Weights of a small GPT-style language model, trained from scratch on English Wikipedia.
Size: width 192, 3 heads of 64 (1 for keys and values), vocabulary 1204, 6.55M parameters.
Architecture: RMSNorm before each block, biases on query, key and value, tied embeddings.
Each number is 500 + 25 x the weight over its row's rms, rounded and kept within 0 to 999. Layers, rows and columns count from 0. Numbers have three digits each. The size before them is the row's rms in percent of the matrix's.

# layer 7 attention query, 192x192, rms 0.0713, rows 13-63,76-127,140-191, columns 128-191
071:487535491549502526455499487511493490502470502508485487500473506466462536538462521489524524523499490467493491468514461507496469494504423451491475507493510460508444585506478526536468501548492483
076:478496484523509534520526487511508491495548523512481503520491481488499508487455487524455513509497449525518523473534462534500473496513482534538548462500464493478530527476515503494477501481516467
100:509498475513510499452498538535528522494483566484528505512484515473487499544444493485517488504476505502514511513499461520479490500483465460507530461522528486509485530502492489562447507518483504
074:452469479510515491538506499513422521461512473483516516463504474501505530509519552519512490518512519558512516531500444546510489453507508514485508538522522501460525480482474463455488455473498475
079:512513568465509464494470508459484497543527444517478498507495509524513490468554509522472509446505508480486473490504537450490541506528530524445462520504466502501517440486488497476520494490518529
087:459484513493449520498494452454488504503499439517468492454476483475502490507534487484468511521526492554492514512505506528485497471487519544547545525512505538478520490483522507451509481494483470
110:552507485499459525513484537526509469506507537467499505504485521484518453522512458493507516507496488490536503484490534493496515493458491502501500486487477564530458524486561520520552494510497501
086:534500512517542463499468514509515511483502470485525514498523489489522502473453493499513465528503448530500499506539475524506525483525478470488513484499495482531474548498487524493494514452479519
109:512453485517450544475460527507517515491519504478492518473470497468494502531532467467495513485490543480550536495511484538461461479477505538505510484516484527503499489506505453498481525547488478
114:486482537534497505476503519528488491497494494477559536454519486464501485518479515463515551517551527501517480554517442494510516473510498500518502504484520523492500494498492458482516475497518519
110:536427513505506471530486537520491505511477489531487486493500474503486521532540509531500509480487476524512537527488512498490490485537489489488472480519449477454470529513500452530481500483447459
106:512505496492518467499528520457505490532499508494524551529536531520464515523494518503530469502473451471487468429466507501492434487477506503470467483426506500500493505506488516462500491526488493
109:484519501512500477542493506528490449484550512506518488490476450559505476484465514539477498495460499466517496529510533509508529540516504502510462504500491515503494488541519478493463481470501493
099:510415500496502529510517464467447513510523498459435509531499535476493537518471501539501472500547513463486479520508530547482513521495496518483509449492469494481456493541546502518476474493482539
108:477523490497473506498482470492492459536465481517532469493506497467509499488532511531456489482520552527496489474447506464471500520539487501483481499481502498486491522547505490501471477512484490
106:522522503486447468492505501464519560503492490514501485490494494516506525450470494510488496494487458499458540548527521551503505492484505520506499525522508478496481519516500492507496524503447513
107:500492507516535472518465527513491501491480494526505510517514535461470520536463514472443488534516504510527499520472538510525469524515488549479516504509479438477481490481492497486491422497475475
117:481540494518496509513462529508499524501526498526493516493515513489501489502472479475513563481511491441469469544457512502512465472492501482544446529488522539475525507480487454494508509490550494
104:512455474498548446506544554531505497490481482466500493458528507483487516517479489489468500540469522493456484497516506474511509451514512482515483459487500527526522510527519498523460481532508496
044:491536494490514532532491482557523490509495520562455475549489510532520480497488473482508497499519485519522533530525535480484503472494485496488491490553482520472487469490508479518475501452522504
050:525512450530498503474483462524587470497521493506458515513514513486515481525473489526485481507531519500534496512458511483527503524527512467505480507526494521538506460523491502525486533511496500
059:505498508519489496461537500483457495508488523464526485467491523510511516490492503495510507523513458490459512489511483510472477458460505527482499519500525446479502508486546464513539497513503526
076:483485495484512510494507548499396497492494468478483508463478485517487513534506519515533488484481510483507504473478475513489498430463495523540509497483532506460487507503527513473502473510513491
055:463515509494515478502494525504493530482514519442471485461503513481499513490474483489483502532494496466497533478473473542469497487502482513464501518502527492516515456500502507522512534494500514
058:489463471528519502494497499491488545516469476517538471522515477511488493515508508532551515500523512525487471493507459477507502495513502480477511515522482545484478518507462485510515473492528520
068:497505516500474491510492491458436452521523462472508511476483484494495503497521492515559502494518516473477481483501503501491510521496518524527496540447481495508487539489535476447540501516513483
066:476531504462483505523487525447459451505524445490514524466505483507515474508551479511557487530511515470483469495498503500495523539492539517507485504474474500514476561496529491455557501497508508
070:509506505521522480506510491520534555498438543493511483543487520480496493540445505499499520489492478487480519512499461486477483508494467459485510469527534460528502507513471462553437513507501532
060:507497511427505498523523514496536487470555559518503475523488497556528490487539516459455473478511494554523542487514556491512550505511532538479485479504500511484532457506535492487486513475481485
066:493522476512507500471461495478509445516466490497506475499483481499506481505490468533572492521534520440480438500525519479471484550485485464503504509530472511525450561530463511527498542520496523
061:479527451522495545483490513495471529538471458506465535483515493454466506530494514526500551493521497504487515523489452516516468515481471458494511468467493453537467593480500489489478468516512474
077:524493533509512484516453487502526492530474525520462513527490524496510499497507506486488499486472521470504498498494546467511538549481483502481520483499516520567484463499462485500476559519473525
097:494483486522531483504522481556526525516488542491478508533532517497475491509467525488455508479474500542518537516491450500505503495470483469492518466532539466540513478479485498521458508478504513
070:528505526489502492540489517512500503478527512521548483480474536512505529508544500455504500473449530470517508499490554486495512509533520500499527511502478525515508456497461493505518538545510475
091:548477528470514475477440538475485516511485479493502536473496512524542479483529499439500466485487494475496521512482517510481493464485535533510491487529538528502482426480523493479516510491495545
075:471553488492466470530513469459516520486489467491514468512509470494477496481509529481501494504500523532491478497495558515494504512486513501530544488496492490493508553504506491503524526505472488
081:440509475496476540498507483498483508533486536508484514517502486504446518519480520512523519522522539484475489503499509521519494520511483487508484498489494496438498526522502486502486466534486481
117:507515471511479517554546514531486516454503522512518496488494512510486491524502500486470508522501520492534476483469496536502488510490466499523519529489477524531488495493474492473547509502513453
100:515501468517501525502496563560503489485532563474532516488451526506498484588471489508513511524481506493541527497509445481482487472505473487467483490491519476483483514509503529528505457493491493
104:535508512489473495456499501479489471561499488523484486516477474487467503512505534534463469480499507511476510502495508465511497504509537540474476499513466489462492473495537508527481455518511545
118:500483543512503487502469527552506487462512518488511489510458574507543504511516492479503582469482469472523492487478518447538498508482525518491504507513502525533552466487462494525486482534484524
097:493512483504512484461539474479531501486483517508460513426507500494486440509525477516489497456501497541506505512538512491527527544455489477484512467507492508492489518519508497515508485494542545
111:486527540517442468457507491517498545558497478511453520484497505509511479533533526454473517509500502484547493484471518459451453504507508489518520504558510528470528512484543498536512507503462452
110:476511510477472504533561535488473492499487507527510514464468457521471508487550506525454493470505503471460500531476489457505510470469508486502458506511510458461505543511550482448488463468533497
101:494509454519444516484521528515492519458465499508481509493498468484527523497469477516498467535491505513482512465525511483527497520479496480534475497521470484501536510469503485504441505459488439
107:481486481506497482498554512468505481503507469489511477430486501505521508473510485483559512541481494499516451522525477509519478522438492503476513526482482467496484496480510519526482545496534492
110:488498509490512459490557500484516466544515524521510491429504475469527521439480552457478482493518526504521528511497500512470512503506487507512541450514481520502516532497490511452538496465506514
103:491469504517498500471485526525512498517510513478512503472506527489500544501481487471514493492515537487451474479526489497562487495485504470521499487506498471539490496493499510480502428525464519
113:477545498517500498427534526426465534493468511479474461495512533527510528498498471471497526487477508521483488501535503522514486493495486495471484474424499469499544502538489510484500481538483552
108:469517477509516486468488504522487528497441442543502492503463479548508504507525503472474500526475439524505526487515506545488534480509530487526506523445507477495534501495478475531525533514508520
105:490532543483464501460497507488521490526490518506478507566554487465514491504484488513516499461471509498504485491503474477523513501474504488472497526480492512568487531509497469505481507562516505
070:476494486515482466492533493538528481501535485521505506480481510508498506488567484445516490507531502485511520477505512482521538517493498533549540515530499516485507520469510508468541525488504468
060:490488469525522505520548496504510520559468515540536491494511492493500510476539503538520486530531500524466493500509471473560513537499454492513482493524521523512447499486475483505488498472476512
069:503483520488456466495497511541502509486525507501539496469490527487521499484545530440492495498480512496513547514505495509526515501496551530508517539517471491482524460496504539495543511524512460
068:486495496524483495521543470560530505502523525552556495487502507494525525487523492466485474501486492484529547522516502497522536528496488507536537483493507458531521502483492528488500540462518468
066:484520509500497515508533459441480485471454458466491486519562479486480486472497535530489489501515518533441499522487500514516459513509488497506521530478461502498495486521469496484499502526494500
083:489508539458489493477492491460487497522536465496444504504477493533487500468513519518465516478508499526472489513487524476517483484493521537478486519537492510485521446509540506516495447526505539
094:497483484492516498564530530498434540472488513486509502502519483503491482509534511541490473490492521516504496526510475556510475496477495486523493547474498545524480487503483474454563470529519487
140:541519484498464515490475552537498483507525525499510490502443529501515482551502497503491501521471484462532551495505490480468526491500504499483502486490500501493480541475509534504514491485476497
092:549497521510518483469456543488495470527502460475516526483506504478501500540481506499495448526514508508482522520524467496509523478532484519473490486499493480522461513459509536477515481472496521
141:501448511501475534507472521532529487446495540507508491486464548497533502517507471478523557472475499455541509476474503493499497476462500502507510502517509526519517483498467457524483498525483527
133:483486526521486464470525503532504520481483502513498556424515498461492457531487498483522527481538522534513487539513455499527506505483488486500520492490501537510503505509495464483529476491542529
152:491479533489483465513509513521487529540478468527490485484501472514483519523530507491506496479499492524521527529474501492488483479539497485513486481525463528460506533514517464536489520480470455
150:523506480503495490498541536460485463527481527503532544487501502517440501529485519517517478484484470470478476440443509491494427473480493488479446497424515487507485528504508500463503480504516481
149:508514497523483496536506501530508473475514518509503492486474451559522483485460514523477492500445526483506499506502520494512524535506500504545463476499508519502521506533529479518466491438497485
152:512415509528497506507528505481457541515520491449448521530485552487523527523478506519529477499518516473505455523532519544487513525496503513484510456487498498490458505517554510506479495480496537
155:497524477518477488491481472520502472539448504496537484480508490449518498490512527507460501502516538531502470469465500451473503519537476505500478483468513495465500528557513514503469484518483488
148:513515493485430443486513512477495533496510497516508469471490489510514548470473496512492497494495463500458555556531537534515502503492515508489496532522519478501473495515479514508489493503439514
162:485492519506519467501478521494499487480490494524505473502508517468470531535497521472449477512504509508517512512480518504532474540506500545517533500507489435477486490487482521478522430504469495
157:468542476505510497511477528503501530503516497508489519506506496482507506504462467483511551491513509420470460556467491520507466473487488471534455518483523531482526524487476448514505501501543501
152:523483466505541453507523550538481494483481483465483476451512493475512529524454498506483503538462528473466487525509504487518515440507496474528459470490493515532534525523508490521461471549510484
044:498506545511490521512491472480473538503540539531504493513490467524520454513484469456474527507538513511496508493503508510527476476481531493559517465514488500466521504499517513468488495448512504
041:495474481544489466506475539522488515512493501512502524465478510504529511480470454482456500469473435477504554509495526525497476482529524523527537504497512507546489521516534462497498510473482473
046:536497479516496462477478514509534497506497457528547485484475489548518511500503503483516499525541494546498464489479518445524507477493528507508476460510475511566494488514485491535552556500483484
046:539479554466492499471504487513482505511476504506528494525498472458482476524512521536500476512526498501467432512465503465512491484506515520470452499514501537504496506463447530479570491477515504
043:503509508551478472515524495498531449488518506445535520506506499503499510503494460502497524517493487489454516541523491469507498496519511504476508536452511475533492539519516512529526483507520462
044:515494533485492521535516498513535500475463542529521521493482522534490472474517486495507455520458524493558468507484547483528504499500492523503440480486525512548499489502463522506509499505534469
051:524485466460530477526485507502509486506443506501480497475480522498487481493434497519487474497512449472480478490490509489462503484474501495510524492529497480499525516476489424519503548506481526
051:519493510464562485516486512549508531487483500477493533507485477518497502459459493541509503489522462478468472507498500494439519472511482510502488502496507489483517501481473484454456505501498536
053:509524510560472501497512493513496502437487485510516487462499533488494506531482488489473509522501509536508519522514445496536531509493499510465521501485496494565486483492494524483556504498468463
059:505561497514481501489482530495458515477515497467462493519503476499476498532487504496519547487469482521530480465524529550489475435482508490511507517479500497462505508525513483544506536504538501
053:522485469470533533543504498506519504531486522516517502501514519505507523513467532491473462473496463469495474495503477484527507499499466497537511522503526438547502501463452456463496510478531511
059:463487452508463504526559487543535491500479537540555511510497522472493511494479519517507468517490488497489511507512466487547509556502491507497469539508495492519481502474497507483512488481500490
066:500526512482533488535469498498490524492564481465464472501498535490504518532457450501505489477496485467514523520511482495453521512519489496520524517497531476546497510482521474493503515499539517
066:510523489503475494470497481530561501456509515530525541479483520463537503491497487470507484517480510493491557551518458495499545540492522509498506520492490463503492480487500529538515484506499469
061:517519527503537491473501490475493503504493476501469492514474502542480465504485483504533525458557493468561469471474532495483469500502507520509515477489521517478478554497521465468499553471495526
078:502506535470511491491487492484509526493494488445481529483536490484513482475536445525483493470497515500502485497481515492456503466481514499466491521478524532510515466497500495466526518501538529
072:540525479520462500477502512534517479531509497521519464532480518518504477535489526491513525488513484466492506450494536474485531539530524505499494480478466496496496538477501538536505552492512486
083:468507459514492514516549456490493511474482506539504456531514477503473524499489522521522506508499494524486490502496515532531475524509490488553527494475481494484500505539480460529478500509478459
081:484499487508504504548556491516485479492504506513537455544504510517496532476462554520535516497475505481481511483499450506541504517512507521495522536491477464514532498527472525469527502504477477
074:486478505520523491465516492515492469521508532520524519511499494484499538513428521519523496534494486509483500533506423479525484520513499511487478470524515457476487520518488534471447450483463516
137:514513518475454484478517500470499494543526481518491489501456496531482495491529536523456495478503509505476511498487517455520505512480546546476486502519478506487507451484526519517501472517511533
125:499517539510508465505509483516512501512527501500489477544487557526545505468486512500484547478482459508462476505479488440533518522507535493474502499494504512508555478492502520526506472483514541
146:516519467482500498506508472464528509489455529520436490486490528528503496501528440515463468471487498545506508473513545513503492562462475469476511499503484481505514515515506536497494495506517507
151:477556488493470482453509467506491530535516503465463548499516511515489471517510511462475515536508526481514490488498517479461472531477501484504531503539525540489544489480523526500502497503487475
153:467496500482471503533546537493472494490491512537500463474453470502483504475539491535448520467504526484480516545471470461501545488468507476512481508542502452495502523498535459484495476470537495
155:523503459508458509476523529485485503458457498527464502497492473459533528512500470504511483531511516504479492461500501481528486489495506471526479483515481470501557518481502490491474503473498455
152:474515489502505485480534509470507473506513482504509476431477485505538511495528510482565515552464487502508469514509471487506470507451490513479513513475486462482506484465500518498497540501549484
154:493504501487514441489568502496517469521506524499493472443503488480527523425462539461478471508513516486528535508494492547468491476498506508504544457497492534503501519486505513466522494479501513
157:499470519489516514493479522493511487523496500481483499483510520508525556517478487479511506505518547512457474480527471488556531489480503481517491489513495482537494516483489511492497418518471498
159:480536502503518506438542525439470541494464517467487470494512528536498500498512489458489535499469493513493504484541493531518482516508490497472480469443497473514544507547491494490500511535486548
154:470523485493524470482485487531488517507449443535490477515485489536499515500530520476474487519477444519507524488507499541505561506491511490539481523471521472533549500494481496528530526520508519
153:474534529493466521458478503517539507537491529503477501554534467492500495510488488519510513486457498492503466472512456492507521505481508488487521533483495500558479524493498459540512520548510517
064:514484529504487512481464488485499516473532551482489526521525476507498547468494499481451517492481527555482485523494475509460492502496521468471472491477518479528547453521501476502508512520521492
049:504472518491490527497518477514488471475457543495481516525462483457498510503460487498452523514495490484459520494504496518456493488479493494492520499500502456460501470487472482511462480519485518
069:486497482527497513497501469489507496480538527469477528516539483479491556481442506513520452493465508567488483532484444504500475510512469416519457514466508505540525551508524452503489509519501504
070:501502498478505516505512505518503490462523579501525546538493448477522527544512495476538496485472486522505497490495465509505476525502479442523491523447543510528502544515503481492485537510533492
094:465484478508538508505540449495494527484492484532510505500544489522469546495476507508514497509496508492471472524497492551519479488488502498556517527523491496506512487469484448503490508503506480
081:480505515458482471481501490463475480546499478502476470510494517532496486462536526533474514488518512496473477503478542465490522510488551542471486504527473492476511443509525515508500467503509534
077:475515505510519514524487492508485476456443478506504529439510504495490478511452487475463481532514546505513492499495548520469473491508459514527533506504475503487499521485496465493574503517491440
132:548510486516468511493473561516507478509514513490501505475449530494521464560527486497464491503492495476538545498513508469483510518508492506495484494493516510491479528508532558487529481480506495
091:555486472504524487503455534517519454526507482480497517500517488483507502521486487495515454528525483512507533529528475505496525473521455488491504461473530484483460555504516533492507481472477521
132:499456487508469538472481521544519490444494542486510504458467544484522517536506456479507549475473512460554510480486509515470496474468485508512505511508517520517510488522482459517476499525479499
143:492489522529495486472518510523486507485490494503526573448505478472483463552479518492539538488539523519504486560509444491522525476499489514515511479505513554488504470496498466498525469497521513
153:497471522483498495532495519513490527537473472539502477499509463513493530520529505503507510485481492529508531544482506505495494470517478478519475493520460493463477533516503456554499507499461477
149:526501487499507478502549524463494472522481511512514544495502495515442482531485532517519473483479467464491482445452519491496423473491500499481453489427503498488492516497498503467517499512514477
159:491529503525482499532509480516501496488533513491507501481477458560522479482467515537468496499423504486506497502509535522497523532486510510530488476494499522512510502530505493533473504477479491
162:519402501524500497504534510489463517511505493452442520538487544475522523512490504535506482485516518475510457518533520558489512506495497508497515446505510510486462511520550509510475493467496534
159:512523467526470482494480478506496459528461505487554489478508487438502511475515517524460489504504539507499481455466513443468484514521491495505479496468507504476500517545510516493461485513494475
151:515510498494431447496545513473504531499519512519513474474488490518505541454474501513489496492503462495464550557528531532504483485483510516486507521519520490492476500519482494510489510525448509
163:478497512506528463498488529499515481466463485525506487492502513464464527523496517457450475517500517509522515508473524514529470518501501530520530502491490445483486494467491526475503421497475475
154:473552487506503500512466516501504540524524510494498514513515494477508501496463470494527553497516516423458451566477498504503473468489495472517472525484513525476528540486487466508513509492541492
160:531512470499541457502532553529481499482467480467491472467501485485514523520465492491479508552456519477449495527500513493513509447508505473534450470493491522530532532529493485514458475551511486
071:509467459477500473511493509462498462507493492440526481467501497484480548499526553525493487509466536531500492459469460479489504521492480503441549488450540518526510524514490508463499452524489512
068:478536536494527510512543519460477524512523511481522499531510510503467506513538515495523530474480523500493463500519493524472517526501509529500521476470514465488536497523459503463512466509518511
065:461529481506505534503487487478495479509520517478502477524499481477475492518503533528470512472460532465458510531535479506510545559505480492494493521527483517450486546501503500516511461511503530
066:451527425505508517488480494485509538523457471501501473489482480490480495463523527520485504518468520499497510509549499511510523548491481472497497504531459543476454497482517474507509488468477531
064:497507474468520506472534474540469565504495505513496470516473516479484463477491527519485512476481497503525529494498474514501521476514524519550592442519494460451481481468509484504503486501466512
069:458503458481464479492490529508485481502470471501487496478499498487522510505426519503482525515534505509501515523499477543527522490434477491497505503543499488508486515487535490511499465455459511
058:498565497504501524479495521496496483503529480502473493547514475465477501532513505476478521480497500513489480547554509475521522541507479466478472507484508501486472539500491556464511441548480510
051:550477506491490511499450483463487436518518493547469490522526480490486510534506492471477517447505505493500510527533548470515510540486445485504516537500502528460507501481498499464517485511482500
056:477451493512482517525527490539506502519509560498543503505462492529496518470465532521518496502498503495496499507484466516486513484501509485504517524513498441489517513484527491508468517493498509
059:504503510500511492516486490497506485523539540498533492478497499510516528494570487512519469491511521489552494478494499480525481527536506475488471515462502525525509504538513537470496513505531478
064:499475536460482490520497517499476461524454489562477497509517490491493484495494506511498549475525488485503506523496552508507531489492482521485526509552506482456493477508514470485510487473455524
054:495465535476503543506478490511491522483480515488452527514510479483493513512458509518466506494478462508456510535503447522460522493477491482498491485525518508450518508452504468541423485505464558
069:487489522494466504492501490488551477529475506537531527495503449519501482455543496485492502486527540477522457501489559512502486494509520531503537500497460469484530497519470511491504499480504486
062:474469474521489506496544485519497514499522546485517533528538458486484535495505505500519464514479510534483493508464450497531471522524487447495487456458538492526524539486509496505456513478500506
065:507506487466462480537462536457516475498506469469539508477495467499554509476558483489507505482489532500491509495499538489483532502507540483460490531498500544538534437537498537463556527504528509
061:502523490489523487518451489520532454500523472479544504485481490516548478504567482478513531486509510481534506493511559474494527492515477512492529470515519505504510488519472546470507532455518487
065:572501520510465476512523517489502501528526507538484456519476505512484513554524510525474457489506493455462511509521515475548518504498520512494503533498522514552458524504520495527527524488484504
097:461505529515520515521545470477478533475489493548515495501514483505463503483495517489507527495489511482461454494476500540527479500503537515536510544510472494495525457484472467495504506527511477
078:507497486504499511519530525541449537486460520526511479507492494536492526537435536498523493498521507460501515505524490519553498509499488529545527541541500513514449521487488498493514494527508483
071:541522465501505491480516506548483503494482525484536503516509499497510489524486535507494473535494463465488553519514432506463499500488481466505489503489543473501452522519490527530453482468495494
147:517504499488458490465502491459478490547524479503486469511469492518490506491524544542467484487507520499469511510494505456527511518493536541477472501513482497496510471500528520511494458502497525
121:485523539517493459502505493513524487490497520507498475529481534515545488485518494514509549468482458500480476485492505453514539519505526486479491494510488505510548463508489518519468476485518515
147:504521485480497467494513488480526519489470529541444511465470533532497489508533451507481474464485498536504491490526540506514497548466490459462500481505502491522499526501508511519503489506532514
153:479547500490479477456510459494475539531501493468453526519521507523488476521507512457478501515523528509513510495497522476468460547490492481520518495536525540476548487484550510524506507515481461
153:476497492468475508525539561489479477492489520529499466476450473526474507489541509531469528482502523478471511521464469464510538474469504494510463504525501438502502529506536482472488482470522490
159:539512458522463497504519533496481517474467502531446503485482471473552536518486468500497501515497521484477486455502495492530507470503512464530475474515496497496545530472506471503474507456504455
161:486518490504498487474534508459510490523521481496489500439484496505545500501521511493576512548463496503498454501522479494514492520455484510477504503478492475491508489460498511503501536496534490
161:492512515487515437489564503508529471522526509505492474446489494485539524430466536462472464516503509464540542501500484544477503481503504524517556447504491537501516520484507513474525500482504507
154:507468499508517497509464516487528491529479501498484499476514520519519550522468470484526512502529542512471486486528478492549527486485511466506498495506498477529504520492475526491515421527471494
158:478531494496507504438552507427486533490477516472469468480529535526484516484513499453484531502473482517500521491535490533512481509499486507474479465455503473513533506541493493492507496541490546
156:476526493504531461483499477542497502500454451529505492507486471531494511512528527489490488522495449507514522500508497533487555511503511494540492519463519472515549511495491504525533518535510512
164:453533526492463502454477489520519487542488544516474497538527466492496505503494497534505512498472497503491477462506471498511513512474514479489507529492492499537489516509499454520502512550510504
# layer 7 attention key, 64x192, rms 0.0636, rows 12-63, columns 128-191
052:491483458480485505467477521464479533473496510528508548506496511501488507504504503506446514516500494497525509520507492495497466466518476527510537500466522458516551558494512509551458479494512477
066:509539497510491484459488505489478508450526477500489519448468509491514508561461489510511476492485493493500483509519500505430496503488498474509548477478496508513506546491484471482495485487486491
053:479479490490523490490487501468509492474508510468493548493558513483505479490496462503475525462485510509495480536495500510480490476522448477484509482487516494565501513516504489544510527496490491
054:503511448528491475490500533474484527468541503492494514452526526464524507559524467518505504515472515494541489489488514520437514497506447460534524480497500549512499532513505488484491492499492495
075:477462500452520501492483508463518518519486514502465556506540492510474500507465464487512481493524513540483503536499491506542514450482509478487506509484533502538496475520504501518509495485518494
080:478460525491517517464497460496536522516490509500525470551492482520459476449502509477472525466494504458491460469517487497526498522511542533510504510505464435498554474486522501512494501492511491
107:520519487513496491518460500490519474476492510436480518483478526509524510508508494502462494519499494520479509502500502508457495556489512475468465495494486502501523480522509487459466473516508514
075:493495555492540459509492500472499523509444483475487550471489528491467441502486491492518518442515494483500459514495460500514489470483512513518509478511465497513516527479474478487515498511504552
145:510531488496472490541488533493475474517529487500448505486518506487546548526488508520510464559521493553483558524493541503495521480487459481479490523491563544512453501515480509494503494502488491
126:516488470498499491492513502499470477457480517486509505444489530518521539539467486522487498486488520500518503537475535505440525521480451452484495495490494548523495502501489495513515516489480498
144:501482501496489475505476504505471518464499434487522560504495476499473425522471522490529493499507517482461517534490456484490538465501510551493514488477474554504478479539504487527511500483497455
147:465504499510501485491483518463492487501491510489555412501504484473518518513496516481507501504476492504491487550486498491538532504507460484513491494501502479501481517507484520551504508524474512
148:524533453514498508510533498514514466461505519488459457481493468459459453501497552481517469492468511474488518512483493489543464485516478502502457503464506495509517484501470481480531534503486481
150:515509510546515528519496472487494548504480556484486539503517488551472497497486511537476525510458515512507505477487524504494505552467528536516503497518492579546476514520510505524504521528498526
160:511460491526507467518544544507512522466463514488492489533479530460587483498473537508480482475444501505533473555524535532495525504503482480514491491510534518519461542516518493467472498488497498
148:565480478513489512505502518458498456507486533502548520486477503474507496484501505535521472504500496517516504497497569461494471467511508508512467468485515521509511496502506538488450491542518483
147:493499491528479475490526508520491496509507548532509529511515500494430494449491494525499505490516477472495495539503512507498475447487546522469513489536500510488489470502481459501503516528516539
156:521522521455521489511491522502537497493459513508497499472500476481472481498514468486480479498471506503508495495473506503503492485486517520577533485498484486526490525487471507503533468494500465
155:499527491510478487483476512497477531521528516417496477510512481525499501499499520527504507497544491435476514510524497489496494522530439493431518517485488487485480514479476537521504484475505474
155:499567473484541510510502520516475516472460510542494459493530482523555481518445515500500528526498476447495529501491530544512497445503500500543447482533478490514543522529462477505470476529526497
034:503491466452501465477470516487534495517458465452527487494476488520463511476575506537486490538476546476485471473490461475497488554521468513463535501462534507484539527532484537483488475545473488
032:525537518527506492497506504462470502523530517464504467488520478508506486514517508482520478477473511505506468505507450480516493534492504530503474476496471486471512504491473489460471492464520526
035:438495522532507540501504493498503489478500485509503490537471502466474505501518493513503498483499573465491516524486480541516547522531482506491532527514501535477529539514501560514498450518503486
036:461500508547504532479543482493520522492454476501527498540495514511487504512536497518461512488502555485481522491513541521529522519529515460497514534507460520531543503529470524477522503508485469
033:505505466506500545473512479538478524533475468487505487505483453500497482489454536494522485485459473522491473471495509487524483496450505496507514488554458507492502493472493468441476497495459520
029:532481517511458526463490495489548487506500495506531513494488477497502523479467508501473485471525497530481477486512493489550469510460510500511496518530496493502530524511499495487470446505498510
037:492471487519506519488498518489506498498474460484516488572486486491472504499541499482458503512522516507491519523529510515502532501517492474469508522507501511478489496500511517470534479484476509
035:517497522516501527482472477488535495483502463497500478546521503480487506480482524519442490487515482509496544520511487491499480504462488479484498532498505498501527466491536527470487433509479482
037:492530519517497463493536483508478482504543495464480522442492528497518502494452504496519485479493507492521472504496484498491491475495514487533533474480486505488500540484470523471508500517515495
041:495489497497518522492517527523506483504434541534509559492524493496484476474544494527490517499549525491515497511528483519495494471519463485515533496530521503510461525443549504526520479490507493
043:527519524545495492457496468507508493504531470507474451496482453511505533480426510522520481480514478537505508487512459487510490506457529528483460479515479497504531480472518487493456485489475506
048:516506546565523475510482483489458521496541444466463520474471504528524535507439512484485494463452506511466481510514509500466489460482507465499527507476485504506534511502477508457525522505506516
060:512520502485503503419525512514537519465508533521508499462463485538480477474439495507532489523546480498527507482526473498488481488515464511522526467520494459482476540437519484561479450478467476
039:469478503493517475502469505506477513487544499467511534462531519477535485519550463508502518482469500464500480503492490539461504466553438480523544481530509522505494530499510499502524498486487509
053:511530491499521552467528521512537475533504488480532523503482479502493441491542508495492526540527468500512513445508502510519478482533517528508496484507510460494559509480488498566504498533478484
060:475447454467499493500456479483534518487482511514505500538511509486491512511518481503485505508495516485501484508500475516504542533502519513511551506499481489485498490505510490506503460489482503
067:511468517497539441491527475491477517506482497536526512527508499491458506483459476497518517443507493490517460517497447460545478472487525519565540484504486484505487528471492480532518516485487520
078:488512562477526506497508511475479499503486478494469539479468501533477467491466505487518487453524501502474469518515486499521485436497525504490514482516493500516512516475475500497546512513501509
082:495513481483491509489520519527479558494457506540496514458518480501498470532506500514510481476511504510555504511517533510515511477488489511534530498535520540470432488490523520554522511481513520
140:524513464527466500517508511536475524475500500499547472475488511487520506533526511521498492521480516477530530502494508517460500546507479491514482502508502534469476492484520521488488483496506496
087:520476469515486491507482491517498477494513492480531488526545478458513528484533476494475528511477486489525497493484512492500483540509506501516493527469493486498498508552507498508501489496486475
132:464561492518486518471512487515573520493480523506480465474495497513507444496511495500504500493499490475530496445493542519452540479514515498471527513522473482466518460502523503478473480483555486
145:489487538467477473467524512499518553502526494561479514480483511527500514522503513482475489495527535507479508496487526515533459507510491476473466493514492516539500509495522492548501485518491506
138:527507472471512503515522446506493532501490519472478485493506511510474508518536472446447477508490520529503533562531495506541515536473494477506476497521514544513528482498522536491520494512482478
151:536470505480485555496489559483505466503503510482478460502466508545487522515501542530524511528493513502481527473494466485508573506508502505544467499474537484509507513525491494515501509501531473
153:564494463524501478501529483500515525493489500535457489491474489477555525511473460517494526485480539455493487487448458497532542492498511489519503500499510515476511553504495507512485488457504522
156:501526465536525516484517490501515479500541513510438555515518478501558503521502537486518510539477528538463472514535486482507491536521468516476473488473471509474491500461473495460492524498515493
160:516554552524535474485549445539495507503502495494473512510481505513525535482505500539481481508513509471525498523526444524485520433506502502465509441463525518496528499489518500527489480502497505
147:527496493508519504528493510526533533527433474503478511479528508526506520492480438487528516489505481493531506471481496477472525474488522480502514536503502515489499505494456514499510458524532461
153:509478500499505455510529494480509497458503519503461504471501523502455517509543517511488495519542469505527544494510512510493469504497470537489505476492515488520483486531517493514508530493492483
150:475539505521512460481457489543507508508511488499508548528525499485442564507511531521519502485518503482526474519526515502522526524499509508572499502489523510514566489505517534490512518519494495
153:483499504513444493474485470543477497525497548494472468499480458525465494514488498483486493530523516541475491460487520522498490521460504517517493519478537504486508478514485486527527500510524496
# layer 7 attention value, 64x192, rms 0.0825, rows 0-1, columns 128-191
105:492503485503508514555498501505525511519476468481509498468484483493492547467502532528499481505513487523522480522548518485465482463544499514547465496526476513481522508498480505521550554471484514
095:468467500463513515494479519461536478519517552462494496467504505512487520516500521500530539490439472494492489484506464505527511540475486506500496520497540532504468504495513484453483491486524524
# layer 7 attention output (transposed), 192x192, rms 0.0896, rows 0-1,64-65,128, columns 128-191
122:442489475543450508530520498496480484505521472462516498505474504472477487513514524499523486452497460495543482475549479524501507468466495493480475515538521503480473543524483500515505505479501494
093:449503484505518510501527443531545523516521498504502511533411517499534473498499511534485476528505460502477507508532503499525471527510527477507498481531528526521495517529486512496481509544539481
116:448496481548433487530521491497471508492516480463526500505474507503476485515503510495521496442502477495554466475539467519502522457470499485478496525529528498484499516499477493505519511478506485
093:488504499504527527514516461508537500528517524484506548497416509493527485511526478496485489544520459505474532521523479507514461519520482477501502499498524499526497513553521516493495494515524492
093:449511473565443507553509507489498504507512463471546496493471528478471516478522521481516484444515459504548500499548482528481525461475516513491501526555514499483487546499484502503520511478522479